python train.py --head_dim=64 --intermediate_size=1024 --parallel_block=true --init_std_qkv=0.0181 --learning_rate=0.000577
Each number is 128 + 32 x the weight over its row's rms, rounded and kept within 0 to 255. Layers, rows and columns count from 0. The size above them is the row's rms in percent of the matrix's.

# layer 2 MLP down (transposed), 1024x512, rms 0.016, rows 94-120, columns 0-127
size [ 85  95  98  96  93  95 105 104 113 109  95  88  89  89  88 107 102 105 120  92  95  91  84 109  83  95 106]
[[158 122 151 142 117 113 163 120 140 107 135 120 131  41 143 145 132  98 126 190 219  92 147 102 152 164 108 157 111 160 147 154 140 167 159 141 113 162  74  96  63 159 141  92  95 119  84 118 146  74 151 106 116 170 137 114 118 111 119  91 164  82 127 119 119  95 129  75 130 121 127 109 129 113 149 152  80 131 147 140 105 170 107 147 124 155 165 175 162 138 109 120 178 144 149 109 105  91 141 142 188 175  90 148 121  91 120 112 129  92 195 100  96 108 148  56 121  97  86  48 130 128  79 120 166 150 138 129]
 [136  94  70 138 177 125 118 108 165  92 102 110 153 140  68 187 143 193 169 152  82 108  77 163 123 111 145 173 144 109 100 132 142 128 132 129 151 110 140  84 143 123 144 160 158 114 161 126 148 115 100 148 158 125 170  85 133 136 143  96  96 168  98 141 147 103 117 201 137 105 100 136 119  96 134  81 134 181 119 152 134  66 140  59 121 137 186 114 133 121 131  87 160 120  58 127  91 155 109 148 120 110  74 120 119 126 187 103 118 140 146 148  51 142 154  86 123 154 133 149  98  78  85 192 119 133 106 100]
 [ 90  94 158  93  94 124  59  64 147 108 117 131 140 135 153 161 144 171 139  94  34  89 134 130 193 156 117 128 162 134  61  86 132 112 114 166 152  68 154 138 111 172 113  88 108 157 145 119 109  95  45 116 145 160 119 195 156  84 125 141 104 122 130 165 142  51 142 138 128 169 128 159 160 102 103  89  99 104 160 151 133 190 177  79 126 112 102 170 126  81 114 137  96 139  63 102 164 150 151 144 181 136 109 132 176 105 101 143 136 177 168  93 145 116 188  72 173 148  82 102 116 146 149 147 137  87 113 122]
 [ 95  92 100 142  71  87  97 151  97 125 149 119 169  84 101 132 148 101 165 151 182 204 124 127 144 132 150 117  70 102 146 116 145 112 166  88 181  83 180 140 117 173 123 133 131 145  85 103 119  52 118 101 121 156 127 141 131 134 153 169 162 110  88 144 162 137 190 162 116 130 125  64 112  97 138  74  94 140 123 151 149 135 122 160  94 106 151 157  90 120 101 122 142 126 180 133 121 113 128 127 112 110 125 178  90  98 115 120 122 107 125 127 194 158  89 156 126 206 112  97 145 117 172 174 113 131 108 161]
 [157 130 103 119  95 145 159 135 159 182 120  93 107 118 119  95 160 138 136 114 110 178 113 130 189 118 104 122 114 107 117 148 139 168 131  55 115 167  93 205 127 138 173 113  96  98 166 128 142 163 133 121 168 192 122 115 142 111 119  71 106 169  97 156 116 103  82 119 131  19 155 148 103 143 168  74 138 101 130 118  80 203 157 151 152 159 143 162 105 147 208 167  68 172  74 121  80 106 124 153  85 106 160  62 106 122 138 153  33 155 244 133 137 150 148 185 138 129 122 135  77 196  96 107  83 127 123 126]
 [103 126 152  76 170 167 121 115 121 101 140  52 162  70  95 151 116 154 149 104 140 150  94 119 103  96  98  63 106 104 114 130 173 156 175 147 136 161 130 165  97 144 125 170 103 137 157 116 130 132  43 146 138 144 148 193 122 108 137 157  71  77 147 111 125 171 139  97 123  74 143 138 140 149 141 161 117 130 153 140 155 112 193 144 122  89 202 163 137 118 198 112 104 112 128 151 100 118 128 148 131 160 145 147 103 142 112 121 158  82 104  98 143 104 146 162 108 112 102 153 115 175 140 172  59 196 119 108]
 [188 149  74 191  87 115 193 157 155  70 117  70 112  77 118 202 112  89 135 145 153 154 127  74 188 103 118 113 137 104 128 137 115 126 102  73  90 140 128 129 100  87 115 125 147 148 142 131 146 105 123 109 137 115 135 169 119 118 137 132 166 179 117 165  95  87 136 133 130 161  91 138 149 119 135 130 141 125 158 121 103 105 134  51 123 166 154 177 110  98 180 174 133 210 154 110  90 152 131  94 138 176  83 135 103  62 122 139 125  87 101 115  80 152 149 105 111 135 141 162 106 171 104  72 111 215 114 136]
 [153 116 157 109 168 134  82 138 177 133 125 223 128 136 165  69 202 161 153  87 107 163 119  99  23 101 122 132  84 187 104  99 128 126 119 130 185 170 118 128  98 151  96 126 148 147 132 185 119 135 120 185 100 179 109  81 135 111 106 110 161 153 112 157  73 122 127 136 163 143  59 153 120  13  96 110  86 112 143 134 162 131  96 114 138 151 133 134 135  95  50 177 135  72 175 126 133 154 170 128 142 123  88 119 144 146 164 127 168  81 184 137 149 112 141 119 100  74 116 102 176 105 107 147 174 127 151 112]
 [157  92 117 119 111 116 200 152 141 104 135 116 159  69  57 139 168 128 132 156  82 164 161 166  92 152 109 120 108  75 156  80 135 127  96 174 169 135  75 125  31 150 131  95 123 141  89 128 219 124 101 118 141 108 139 116 126 185 144 186 140 104 133 222 135 146 141 126 118 119 115  97 114 108 162 120 111 135 146 101 132 139 116 164  83 153 160 109 127 179 116 162  97 105 107 123 140 179 155 174  99 144 145 124 134 114 125 138 128 122 113 132 168 152 123  45 115 145 106 104 165  74 121 105  40 108  96  86]
 [130 166 125 141 117 148 153 180 157  76  85 184 136 128 165 150 100 134  99  98 152 133  84 120 194  92 126 101 101 110 126 151  86 160 119 118 119 110 143  78 160 115  90 122 133  88 159  95 166 142 108 160  85 166 141 127  96  87 185 126 115 138 149 144 133  67  79 149 108  94 114 137 160 106 133 136 111 104 100 136 120 101 157 170  87 161 114  54 109 127 132 146 117 167  70 144 113 145 163  73  69 175 177  90 113 111 119 110  46 142 157 147 100 102 145 117  48 143 112 193 139 204  83 114 137 197  99 124]
 [170 126  99  79 167 176 138 138 105  57 146 139 158 121 129 140 129 116 126 126 165 144  96 128 196 143  94 131 191 114 104 107  97 127  85  75 148 166 143 109 115 109  83 124 108 125  93 162 122 154 139 141 130 141 142  88 128 113 116 118 124 152 120 106 134 160 125 138 161  91 114 161 122 101 154  87 100 161 127 133 105 143 123 121  86 123 121  72 136 119 125 160 145 147 110 157 173 149 110  72 106 157 118 128 104  83 129  77  78  90  93 102  82 132 146 176 132 150 115 174 148 171  74  77 163 144 156 116]
 [184  81 127 171 193 175 150  92 121 172 112 195 168  59  71  92 189 164  73  86 109 150  78 119 143 187 196 145 122 136 112 116 129 135 137  92 149 132 123 117 154 133 190 160 139  87 148 116 122 146 144 121 121 141 135  83 161 129 121 149 174 163 118 156 118 131 150  92  96 111 137 144 100  71 134  28 166  72 112 134 162 212 171 147  83 122 135 152 101  86 168 125 158 119 163 100 120 132 168 124 159 132 136 124 125 170 116 143 133 176  86 141 126 131 117 128 146 100 116 133  80  91 122 160  72 106 124 154]
 [ 64 141 118  93 194 150 155  94 128 119 127 137 131 204 161 111 142 103  99  83 154 126 128  72 128  97 156 146 168 157 158 170  94 106 126 110 124 146 112 109 143  92 159 138 181 115 134 183 133 129 152 151  92 181 122 164 140 101 125 123 125 148 100  97 101 235  92 160 127  80 143 102 135 166 144  76 166 126  99 106 149 175 131 171 116 118  58 126  36 102 150 130 122  81  98 127 149 150  92  96 156 104 137 140 176 160 110  81 116 103 136  86  89 127 122 103 139  32 131 111  72 122 143 134 136 164 114  81]
 [111 119 103 181  84 114 105 187 138 142 127 182 116 124 133 152  83 101 161 100 101 143 166 112 126 107  69 137 215 126 108 118 111  67 118 118  49 141 114 140 140  93 150 130 162 135 109 129 120 172 147  84 171 137 137 136 124 170 127 176 136 156 178 129 128 186 136 172 122 189 122 133 128  46 134  93 116  95 102 182  94 134 134  72 153 106 117 123 121 111 101 146  94 178 110 162 127  79  92  64  48 145  80 122 156 113 158 118 126 121 192 130 107 132 133 142 116 143 128 143 142  28  63  87 106 175 188 185]
 [116 117 128 137 149 140 123 152 125 128 100  73 127 109 125  89 160 152 155 118 116 145 181  66 184  85  71 142 155 119 105 108 125 146 135  68 110 162 129 179  91  88 165 119 137 129 159 112 150 152 172 143 102 103 167  66 122 143 127 115  89 124 117 131 145 133 135  96  89 111 117  81 175 123 141 192 153 138 177  64  88 105 133  92 109 135  91  97 100  96 115 134 100  75 176 114 114 195 132 151 100 134 111 105 126 120  92 111 152 168  97 124 126  87 141 111 119 134 140 158 175  89 114 106 137 145 115  78]
 [207 187 155 107 140  85 152 126  91 156 107 135  81 162  95 135 117 117 127 163 111 111  75 175 187  60 109 129  50  69 118 119 102 159 174 126 134 142 139 102 193 122 133 105 140 138 153 129 113 139 163 134  83 124 113  62 140 156 135 122  93  90 138 219  83 172 135 172 152 176 137 116  62 136 111 113 180 170 114 124 117 159 132 121 140 113 162 139 133 119 179  71 144 169 213 159 154 191 122 124 109 158 134  83 108 110 100 109  98 143  52 126 136 139 122  87 140 127 111 114 110 108 117  97 126  95 130 158]
 [194 135 145  53 146 168 115 156 128  95 131 124 141 128  86 132 108 124 116 115  70  89  97 163 170 105 112 135  91  98 165 175 128 101 165  96 116 111 130 201 102  71 142 158 101 120 115  92 108 135 185 138 103  87 112  58 132 133 117 101 140 153 145  80 133 151 153 109 150 164  70 143  74 104 127  24 121 158 182 184 131 146 124 112  87 116  86 151  87 101 138  97 102 112 155 131 137 121 146 169  99 168  65  85 137  88 121 103 176 115 116 104 131  86 154 137 143 172 132 136 144 105 135 169 151 119 125 124]
 [126  87 135 158  96 154 164 138 111 144 119 137 142 112 127 142 154 135 122  93 199 124 164  90 140 137 131 125 153 117 170 154 163 150 121 137  96 109 123 154 119  69 158 164 129  82 160 126 116 142 189 139 135  91 108 113 117 135 126 141 155  95 149 132 121  65  82 142 147 158 162 162  85 122 152  83  80  81 127  82 181 161  98 142  92 181 150 121 156 111 134 108 139 140 117 127 172 178 135 122  70  65 103 107 143  85 173 196  60 157 104 113 123  87 216 141 148  65 128 199 131 137 111 108 121  91 125 113]
 [120 168 112  53 154 143 172 135  75  83 159 132 115 130 105 166 112 144 143 147 154 101 115 116 173  98 139 126 137 147  92 118 126 113  95 147  94 150  73 193 144 166 130 122 122  86 126 115 112  98 204 121 149 118  84 148  98 134 145  98 103 139 142 123 165 143 132  93 124  85 153 130 121 117  68  52 107 162 128 147 161 101 104 132 167  94  99 118 103 161 138 159 153 138 128 194 138 143 113 126  89 125 108 166 164 144  95  96 152 174 127 105 121  85 156 193 113  65 114  92  88 131 118 115 141 121 176 152]
 [ 94 147 141 163 130 170 112  66 118 157 130 198 104 131 142 157 145 199 124 142 174 153 140 125 125 147 113 127 150 109 106 224 123 123 142 129 102 184 144 167 109  94 143 112 158  71 136 160 111 156 128 113 170 118  91 116 115 120 143 153 140 134 129 155 132 172 101 133 143  87 171  91 158 115 123  63 148 128 116 144 200  73  97  76 167 125 162 111 151 144 124  87 114 163 154 167 144 147 103 128  73 102 169 133 137 108 143 168 148 204 116 161 125 121 202 120  91  90 132 168 142 133 146 115 140 162 131 125]
 [122 101  91 151 141 130 119  96  83  82  75 102 121 111 111 148 124 129 175 114 135 159 123 135 183 182 101  70 126 145 149 113 139 181 102 158 127 135 150 134 118 142 156 111 140 160 127 141 139  74 157 131 149  98 130 161 155 132 141 131  89 191 120 113 164 149 125 119 125  58 122 152 176  99 124  84 144 146 144 172 199  84 135 149 142 109 114 145 145 121 127  87  80 135 104 141 112  93 170 132 225 104 100 134 115 153 158 146  94 112 106 126  97 166 153 177 124 115 157 104 179 113 103 121 113 133 153 172]
 [132 170  94 182 120 125 126 128 106  78 114 113 146  60 179 146  82 168 131 136 112 106 115 167  70 183 104 109  50 155 144 100 116 129 167 109 125 164 150  83 123  84 141 158 198  84 128 106 118  84 142 147 179  53 187 140 168 125 124 139 163 107 116 134 124 101 159 119 100 164 131  95  77 128 152 141 146 134  93 157 160 131 148 160  98  90 174 166 144  91  95 121  78 108 151  97 138  80 145 124  94 166  83 135 122 184 124  84 135 113 170 169 116 117 161 158 171 111 120 172 138  84 159 137 115 129 116 171]
 [136  86 121 132 131 114  87 106 115 132 117 115 114 150 102 189 170 147 109 147  69  96 110 152 161 104 121 138 124 126 165 164 138 180  79  94 144 168 158 134  66 133 141 131 128 136 158 161 112 174 153 127 154  82 118 129 111 143 136 140 182 127 142 125 104 128  58 208 114 112 187 129 122 124  89 170 175  99  87 138 153  85  70  85 132 150 155 103 127 142 142  87 129 130 183 130 102 101  91  99 105 164 120 170  86 147 125 127 105 109 112  94 138 138 207  90 150 137  84 140 102 122 112 156 131 137 115  80]
 [145 160  76 137 108 126 130 133 128 137 129 118 150 163 120 126 117 102 112 108  85 164  70 171 153  86 175 157  69 108 120 180  95 103 198 128  58 170 122 148  81  55 162 138 181 100 110 124 131 144 155 124 178 109 148 115  93 122 134 137 123  83 164 112 154 162 123 102 153 133 150 113  79 138 110 108 172 164 135 148 138 134 107 130 169 111 127 144 101 138 132 108  89 128 147 132  83 187 149 146 133 159 159 123 140 168 119 152 114 186 193 136 108 101 136 165  93 153 121 168 172 137 130 109  92  72 124 183]
 [140 134 104 134  89  87 154 144 105  56 163 128 106 147 108 144 163 143 135 137 150  73 138 163  48 238 112 100 165 124 132  51 147  90 131 136 138  97 160 125 110 131 121 140 165 160  59 125 123 104 134 124  82 120 151 111 162 116 125 124  92 120 103 154 145 162 197 166 119  83  92 187 178 153  97 101 111 164 127 169 148 105 114 149 138 126 119 149 153 112  99 123 107 145 110 115 116 102 157 182 155 171  96 174 135 116 103 134 161 152 115  99  99 173  59 120 114 155 161  64 101 162 139 128 115 133 129 180]
 [135  82 110 106 136 193 143 140 109 135 165 119 144 104 142 166 155  96 144 123 146 124 168 116  93  63 163 129 124 122  87  32  97 102 162 126 108 141  63 124 135 111 100 114 125 117 128 141 111 147 111 169 179 161  80 154 122 157 142 147 141 181 184  90  92 219 109 154 130 122 137 117 118 163 136 154 119 138 113 130 137 130 166 120 126 138  98 147  97 104 123 119 161 119 154 208 183 116  76 155  97 161  87 126 150 125 134 144 155 127 107 146 110 109 119 202  96  76  98  70 139  59 143 108 160 150 145  73]
 [ 63 161 113  93  99 132 137 138 117 121 149 191 164  95 142 133 132  86 178 160 119 128 153 113 137 145 167 114 166 188 126 124 105 100 115 107 134 123 126 180 126 109 119 113 133  85 107 162 115 213 112 150 122 143 133 218 161 108  95 124 118 122 145 191  88 153 154  95 111 144 160 224 166 121 119 173  75 132 142 162 151 121 111 132 134 143 113 140 112 151 135  89 189 170 100 130 135 126 157 101 139 108  74 151 140 211  52 144 114 134 113 103 111  98 163 113 145 122 123  75 108 180 124  99 100  72 126 111]]
# layer 2 MLP up, 1024x512, rms 0.0284, rows 95-121, columns 0-127
size [103 100  83  95  95 117 115  80 100 106 113 111 118 116  80 101 107 111  90  89  99  80 100  70 115 125 129]
[[ 83 129 126 131  66 146 147 111 132 107 130 106 137 141 117 118 113 102 157 134 181  59  92 169 124  87  90 108 116 230  88 140  75 153 146 131 111  78 145 138 168  88 119 118 115 161  92 143 146  93 102 125 116  83 133 154 101 126 143 142 124 132 130  71 129 112 205 155 120 109 123 122 154 156 120 131 125 123 148  86 167  95 105 141 107 141 111 129 154 103 127  92 134 128 115 147 112 110 128 119  81 109  79 218  79  54  95 190 166 107 116 162 148 105 116  99 135 115 110 112  98 139 211 107 211 133 149 145]
 [165 146 151 161  82 117 171 143  76 190 135  77 128 144 175 114  49 150  90 134 131 202 134 114 154 108 106 130 122  77 156 106 110  92 202  90  95 153  88 210 152 109 178 128 190 145 135 146 128 180 190 144 137 107 150  67  76 158 144 156 150 101 110  73 164 138  95 206 130 116 124 109 154 119 105  84 111 124 122  97 142  93 108 120 131 146  91  65 124 124 194 122 153  90 173  88 109 149 109  67  82 120  99 114 136  62 128 179 127 105  81  71 108 138 147 199 127  86 150 198 128  69 139 174 145 132 127  90]
 [127 158 219 105 174 131 126 166 155 117 136 101 138 152 137 124 109 109 137 145 186 131 184  86  74  84 152  90 217  99 148  98 124 128  68 193 108 163  90 205  81 100  90 109 167 107 102 169 127 161 139 164 161 156 127 102 107 168 129 108 115 208 159 120 144 119  56 132 128 150 142 108 177 133 123 127 160 119 129 153 109  53 143 113  72 128  91 110 156 101 195 156  71 173 105 157 137 146 119 118  93 148 137 159 146 124 111 101 112 122 126 158  65 130 152 120  89  95 154 114 139 149  83 140 129 140 133  93]
 [124 139 124 123  91 121  95  94  96 105 127  98 138 176 126 169 107 150 150 160 133  81 156 111  41 176  89 132  98 147 126  81 125 100 137 123 116  96  59 157 179 109 137 167 152 134 100  97 125 148 146 127  70  67 133 123 117 113 150 169 141 112 143 110 102 138 108 150 130 124 118  86 155 116  82 153 138 123  89 133 154  87 125 138 117 142  70 100 170 110 118 130 165 103 137 141 157 120 160 102 159  89 103 171 171  80  88 120 197 151 102 123 142 106 117  56 133 145 114 151  92 125 144 147 158 118 147 118]
 [119 120 122 133 104 151 121 133 136 112 107 165 161 138 170 144  99 115 171 133  84 147 119 158 120  97 219 177 124  68 137 109 116  89 113  90  95  99 134 144 171 131 159 116 144 140 109 165 125 133 154 131  78  37 182 141  54 157 154 161 121 153 171  75 118 148  77 177 120 131  83 163 100 127 100 134 127 124 133 134 148 145  99 119 145 187  74 105 125 119 121 120 133 187 193 110 125 140  93  94  67  93  79 174 143  85  98 115 114 141 126 124 112 112 103 134 114 104 119 109 118 123 141 184 169 156 141  81]
 [122 131  52  76  97 136 111 114 135 114 132  95 134 136 110  84 168 152 140 164  85 127 125  69 151 161 108 107 197 163  72 121 104 126 136 137 169 139  70 145 130 133 147 113 165 123 123 122 106 121  90 128 153 181 134 103 121 158 119 141 135 137 140 166  70  99 130  99 127 202 101 146 181 116 150  88  89  75 129  91 155 131 139 111 130 169 172  85 154 181  81 134  94  83 126 110 117 158  45  94 104  90 113 210 175  62 101 145 144 124  91 149 137  83 188  91 109  90 162  94  87 126  78  94 137 158 118  34]
 [ 89 118 161 107 112  88 141 127  84 119 137  66 153 179 193 144 110 124 132 123 181  76 143 109 156 111 133 123 181 128 129 130 157 166 147  85 122  74 116 185 121  63  93 130 101 157 129 163 117 158 156 104 184 110  71 117 121 138 141  91 114 122 112  61 164 110  89  98 104 104 143 126 141 161 168 201 130 124 142  89 123 145 127 172 130  89 130 119 117 132 161  68 140 185  71 148 145 140 111  81 105 108 129 108 164 140 112 125 126 144  87 100  80 123 105 145 185 133 116  82 114 110 167 111 114  59 144 141]
 [ 55 144 146  61 152 145 113 139 114 131 194 125 119 156 198 120 111 188  90 104 116 106 144 183 151 123  82 153 144 159  97 120 176 114 136  95 108 207 149  91 127 127  94  71 166 143 115 173 100 112 132 117  96  71  65 110  83 187 144 163 125 101  98 137 200 139 106 119  83 129  78 105 185 222 144 181 128 130 170 122  92 113 121 170 116 128 120 119 155 107 192 193 183 120 132 163 111  49  83 147 123 165 145 135  85 158  87 105 122 149 128 116  74 167 130 102 115 108 163 112 137 114 139  87 141  44 159 155]
 [120 126 203 126  95 123  66 121  93 209 129 147 138 135 133 112 108 144 148 149  88  99 147 117 114 186 134 124  78 187 117 130 119 139 162 140 156  75 125 135  91 148 109 114 130 122 111 126  95  50 232 117 111 116  89 138 154 119 114 146 153 162 103 138 106 154 150  70 108 148 127 142 111 136 157 134 112 152 111 131 124 107 131 121  90 158 173  97 157 151 119 103 166 133 135 168 143 122 120 140 129 121  99 155 105  96 104 166  68 135  50 132 116 139 173 157 169  94 130 102  80 127 116 132 132 123 113  89]
 [ 97  97 135 143  90  77 134  85 103 133 111 135 115 108 174  80 163  95 196  89  44 119 156 129 178 187 114 120 113 133 144 104 100 107 155  72  83 101 140 165 113 122 156  87  98 207 200 160 110 121 134 186 136 139 158 129 117 108 125 113 169 114 120 171 118 129 101 137 116 104 119 110 158 106  91 139 187 105 159 132 159 171 140  99 133 190 180 168 132 129 139 158  93  82 117 109 110  85 106 192  69  93 167 103  93 124  73 191 142 129 141 141 150  77 103  91 136 128 135  94 111  70 135 142 156  49 119 153]
 [ 80 152 178  90 119 172 185 110 123 102 114 112 143 124 157 105 102 126  67  88 174 124  94 128  97  79 151 121  48 181  99 100 126 133 107 113 153 132 137 112 164 128 136 184 100 117 100 124 118 108 123 130 146  80 126  85 123  89 158 116 207 153 113 145 178 111 131 129  91 151  87 114 163 182 133  96 150  78 139  91 112 155 120 121  93  76  84 110 178  81 235 114 137 126 146 180 110 102 115  91 146 107  99 164  75 137 115 118 127 166 114 105  93 130 108 166 149 140 169 119 155 113 154 118 124  98 130 100]
 [104 138 160 144 128 150 111 100 114  98 140 110  83  93 120 131 124 127 127 121 168 119  99 174 124  80 160 185 183 149 129 139 110 139 142  78 101  67 141 118  78 109 132 147 116 209  97 150 113 119 115 149 114 152  81 121 109 167 129 174 104 125 134 129 137 127 142  73 124 118  72 130 149 105 125 217 135 140 150  98 129 133 125 104 102  42 105 137 142  79 114  86 139 143  65 135 153 141 118 156  83 136 178 182 150 137 123 112 101 134 158 151 139 136 115 172 154 162 167 165 122  98 115 134 112 115 151 154]
 [ 92  89 181 118 147 128 151 134 166 120 144  47 160  95 208 160  88 104 130 116 139 190 168  67 113  68 142 180 135 218 126 145  46 164 106 117  56 167 119 135  94 130  94 130  98 141  97 105 133 117 113 125 152 115  65 144 113 102 129 135 121 146 128 128 110  80 176  97  99  89 105 114 151 117 120 142  67 136 151 113 133  99  96 108  96 133 137 102 133 149 125 107 155 153 147 145 123 123 131 100 100  48 138 134 145 136 136 185 121  85 127 170  89 175 157 120 129  80 170  85  92 145  67 136 157  77 150 139]
 [106 118 138 103 107 114  83 131  68 102 152 125  68  76  97  73 169 149 130  93 124 132 158 130 181 101 120 108 158 142  97 154 127 144 150  79 104 176 178 165 158  95 126 126 130 152 124 101  99 148 174 107 139  35 126 160 136 119 158 188 162 158 120 173 155  88 111 118 124 175  65 105  96 184 136 137 192 118 107 104 151 158 105 132 191 118 117 104 124 130  98 118 108  78 120 149 151 124  10 146 125 128 148 153  92 108 105 165 157 156 121 130  49 148  95 170 125  99 142 127 156 109  56 125 126 165 103  95]
 [112 163 171 158 117 152 129  55 144  92 133  93 129  92 192 163 153 131 185 133 159 152 185 112 109 124 131 173 129 103 134  86 116 127 150  91 113 132 126  95 125 125  85 111 144 124 103 131 107  80 130 137 104 115  84 119  69  86 131  95 137  95  74  84 183  88 158 146 111 147 122 110 153 126 103 122  79 101  99 106 143 112 158  84 161 126 102 150 131 105 100 170 124 123 102  99  87 113 108 143 176 143  73 209 152 162 162 137 186 102 141 134 134  90 149 130 119 138  96 116 115 155 189 165 161 133 159 163]
 [113 157 142  76 151 104 129 169 106  77 112 209 119 158 173 137 135 102 160  99 125 104 127  89 110 134 129 172 166 109 127 122 145 104 158  88  88 132 104 163 162 142 154 125 101 134 136 148 154 130 154 221 159  92 102 127 127 140 136 163 166 139 157 160 145 132  75  87 131  99 102 132  95 124 133 141 167 116 143 150 154 138 178  80 117 156  90 121  96 112 124 161  65 129 132 123 120 161 157 122  87 122  87 104  71  75 151 111  39 170 123 176 128 133 110 140  95 122 154 102  89  64  44 103 112 111 102 163]
 [132 112 129 110  93 153 164 144 195 129 117 121  78 145 157  99 117 148  61 115 170 170 163 175 128  42 148 134  87 166 119 118 161 168 110 129 143 148 158 137 209 125  23 111 122 159 170  97 159 165 141 132 123 184 173 106 118  93 156 134  99 122 137 126  87 115 156 188 118  88 173 147 158 170 180 108  87 165 137  85 120 116 113 160 168  68  91 128 131  86 180 144 154 145  99 147 140 132 119 148 125 200 163 128  57 114 171  92 153 139 175 110  76 165 103 100  94  99 165 110 117  94 144 102 145 133 172 129]
 [ 92  75 119 144  87 125 138  94 157  82 124 130 119 121 160  69 122 129  98 122 130 175  79 152 141 162 178 213  90  78 121 152 121 155 132  82  95 133 148 116 143  86 113 132 122 158 125 160 142 173 117 168 153 143 112 131 135 124 140 139 117 103 124  98 131 121 213 173 103 153  84 156  99 144 146 147 100  77 141 102  81 118 118  96 150 157 161 121 109  72 152  88 133 117  94  96 138 149 114 108  96  82 182 116 140 100 112 135 117 109 187 120 146 145 117 134 155 142 200 177 106 120 166 193  80  99 102 150]
 [ 77  86 105 144  91 119 118  90 135  81 151 103  97  87 179 146 120  96 126  78 131 145 102 152 171 112 192 104 145 142 110 122 132 141 106  78 149 104 138 140 153 130 135  92  43 153 117  64 112  94 113 127  93  99 107 156 115 122 128  90 149  71  99 133  86 101 157 143 104 133 119 117  67 156 133 122 146 177 126 136 153 137 163 133 151 129 118  88 131 107 127 160  96 113 131 113 155 135 192 153 154 101 122 145  93 155  88 134 134 129 153 167 172 168 112  57 173 113 127 118  97  31 136 127 118  97 136 132]
 [163  94 104 126 115 134  94 142 115 130 138 171 168 114 187  63 122 136 156  81  97  83 111 101  68 126 115 140 189  85  72 105  52 113 159 113 133 139 182 138 182  96 154 108 121 125 142 144 117 207 126  97 103 130 109  77 131  97 140 140  57  70 119 170 173 147  80 174 137 135 120 124  79 109 107 126 132  34 109 131 109 111 163 111 146 140  95 123 100 121 221 151 150  53 200 114 103 116 140 131  72 157 115 160 104 164 113 100 144 141 146 106 183 173  90 101  90 138 136 161 102 139 126 132 172  93 123 152]
 [136  93 163 150 157 124 115  88 124 118 147 153 106 126 156 123 131 140 104 156 145 139 138  33 139 102 150 121 153 100 125 146 154 138 110 158  66 133 122 150 133 176 164 100 119 122 127 120 142  92 128  96 144 131 158  95 131  97 122  90 129 174 146 124 139 133 105 192 135 156 115 156 126 161 146 151 126 135 139 120 129 167 171 110 152 188 125 136 119 146 118 124 150 141 168 140 149  98 164 178 172 104 107  83 188 121 103 147 122  98  67 102 103 134 108 126 100  87 169 107 143 107 103  92 165 128 138  85]
 [169  90  81 179  94 125 127 168 173  98 139  92 149  73 125  87  64  85 185  97 151 149 157 157  97 182 124 143 169 146  87  96 188 128 132 129 168 118 110  85 119 168 112 146 100 183 127  81 138  75 119  87 125 195  81 126 160 137 145 135  52 178 119 111 104 134 167 112 140 152  90 144 138 102 134 122 109 148 137 133 167 210 139 110 114 107 136 141 116 115  69 161  65 101  96 105 139 147 124 142 139  45 144 130 130  68 123 159 131 102 141 156 105 167 113 147 108 127  91 147 149 101 139  67 188 116 113 137]
 [107 103 120 146 115 122  69  70 127 119 144 144  99 164 133 123 154 135 114 123 112 106 152  36 102 165 148 128  78 109 119 134 109 145  78 147 111 129  67 162 121 105 149 125  95 138 113  92 115 148  72 102 133 101 136 113 101 133  93 109 167  61  90 189 170 159 200 154 106 153  73 158 126 124 136 143 170 109 167 172 124  91 110  29 141 158 101  96 136 163  99 162 194 139 123 110 153 168 138 145 163  90 159 149 131 142 114 166 150 142 142  78 140 157 114 162  32 140 139 139 117 146  89 132  88 100 133 126]
 [132 180 156 135 174 126 120 119 167 166 130 155 184  78 174 128 117 173 132 156 157 187  91 149 142  18 118 157 130  99 123 154  86 141 134 152  96 131 107 145 139  90 112  88 103 133 161 168 147 159 156 127 117 134 158  96 142 129 105 147 189 110 138  74  98 120  92  94 135  89 136 127 144  99 164 160 151 138 118 136 107 116 114 106 164 149 110  85 155 142 121 125 149  82 146 167 122 116 114 101  98 134 125  87 166 151 137 125 112 121 103 142 178 146 150  88 122 115 122 223 124 127 103 134 164 127 102  61]
 [156 164 124 122 117 121 155 135 109 104 142 125 130 140 160 100  42 160 143 139  92 145 164  88 128 138 114 160  83 149 103 119  93 131 120 119  84 122 161 112  74  99 156 146 157 129 151 175 112 138 109 145 132 107 121  85  81 138 109 178 122 130  96 169 176 101 160 141 103 139 106 132 133 145 118 157 125  83 162 117 104 120 128  88 134 133 155  88 152 123 150 120 117 117 134 143 133  76 121  82 125 110 152 147  93 140 112 112  78 138 183 142 100 100 152 184 143 136 140 204 139 173 114 130  67 100 139 130]
 [ 54 127 159  74 179 107 141 138 133 174 158 138 159 143 112 100 129 108 136 137 195  87 209 123 125 139 106 107 177 177 134 126 160  92 101 108 151 130 188 157 173 133 121 116 161 138  93 100 118  77 131 117 130  97 146 198 133 137 111 155 126 149 114 123 120  95 108 157 136 168  93 180 114 142 164 136  71 137 142 120 110 171 118 163 118 130 208 116 116 114  65 131 122 155  32 111 139  95  84 129 152  91 159 129 122  96 112 145  94 145 138 113 103 119 153  92  41 107 189 118 107  94 115 116 167  89 131 113]
 [ 80  94 135 145  98 136 140  97 150  62 147 172 119 127 147 103 151 135 125 124 153 105 109 116 158 113 129 139 136 131 102  98 138  95 108 108 126 187 193 130  99 117 134 133  97 125 146 142  87  61 141 129 136 167 154 129 168 149 106 133  88  46 140 135  76 129  94  96 104 179  93 114 113 144 106 143 162 135 111  86 140  78 162 103 125 139 187 105 128 168 140 153 120 155 145 101 187  66 148 157 171 136 140 129 124 147 156 124 121 129 140 107 123 115  91  75 100  77 151 165  67 104  95 114 120  88  93 149]]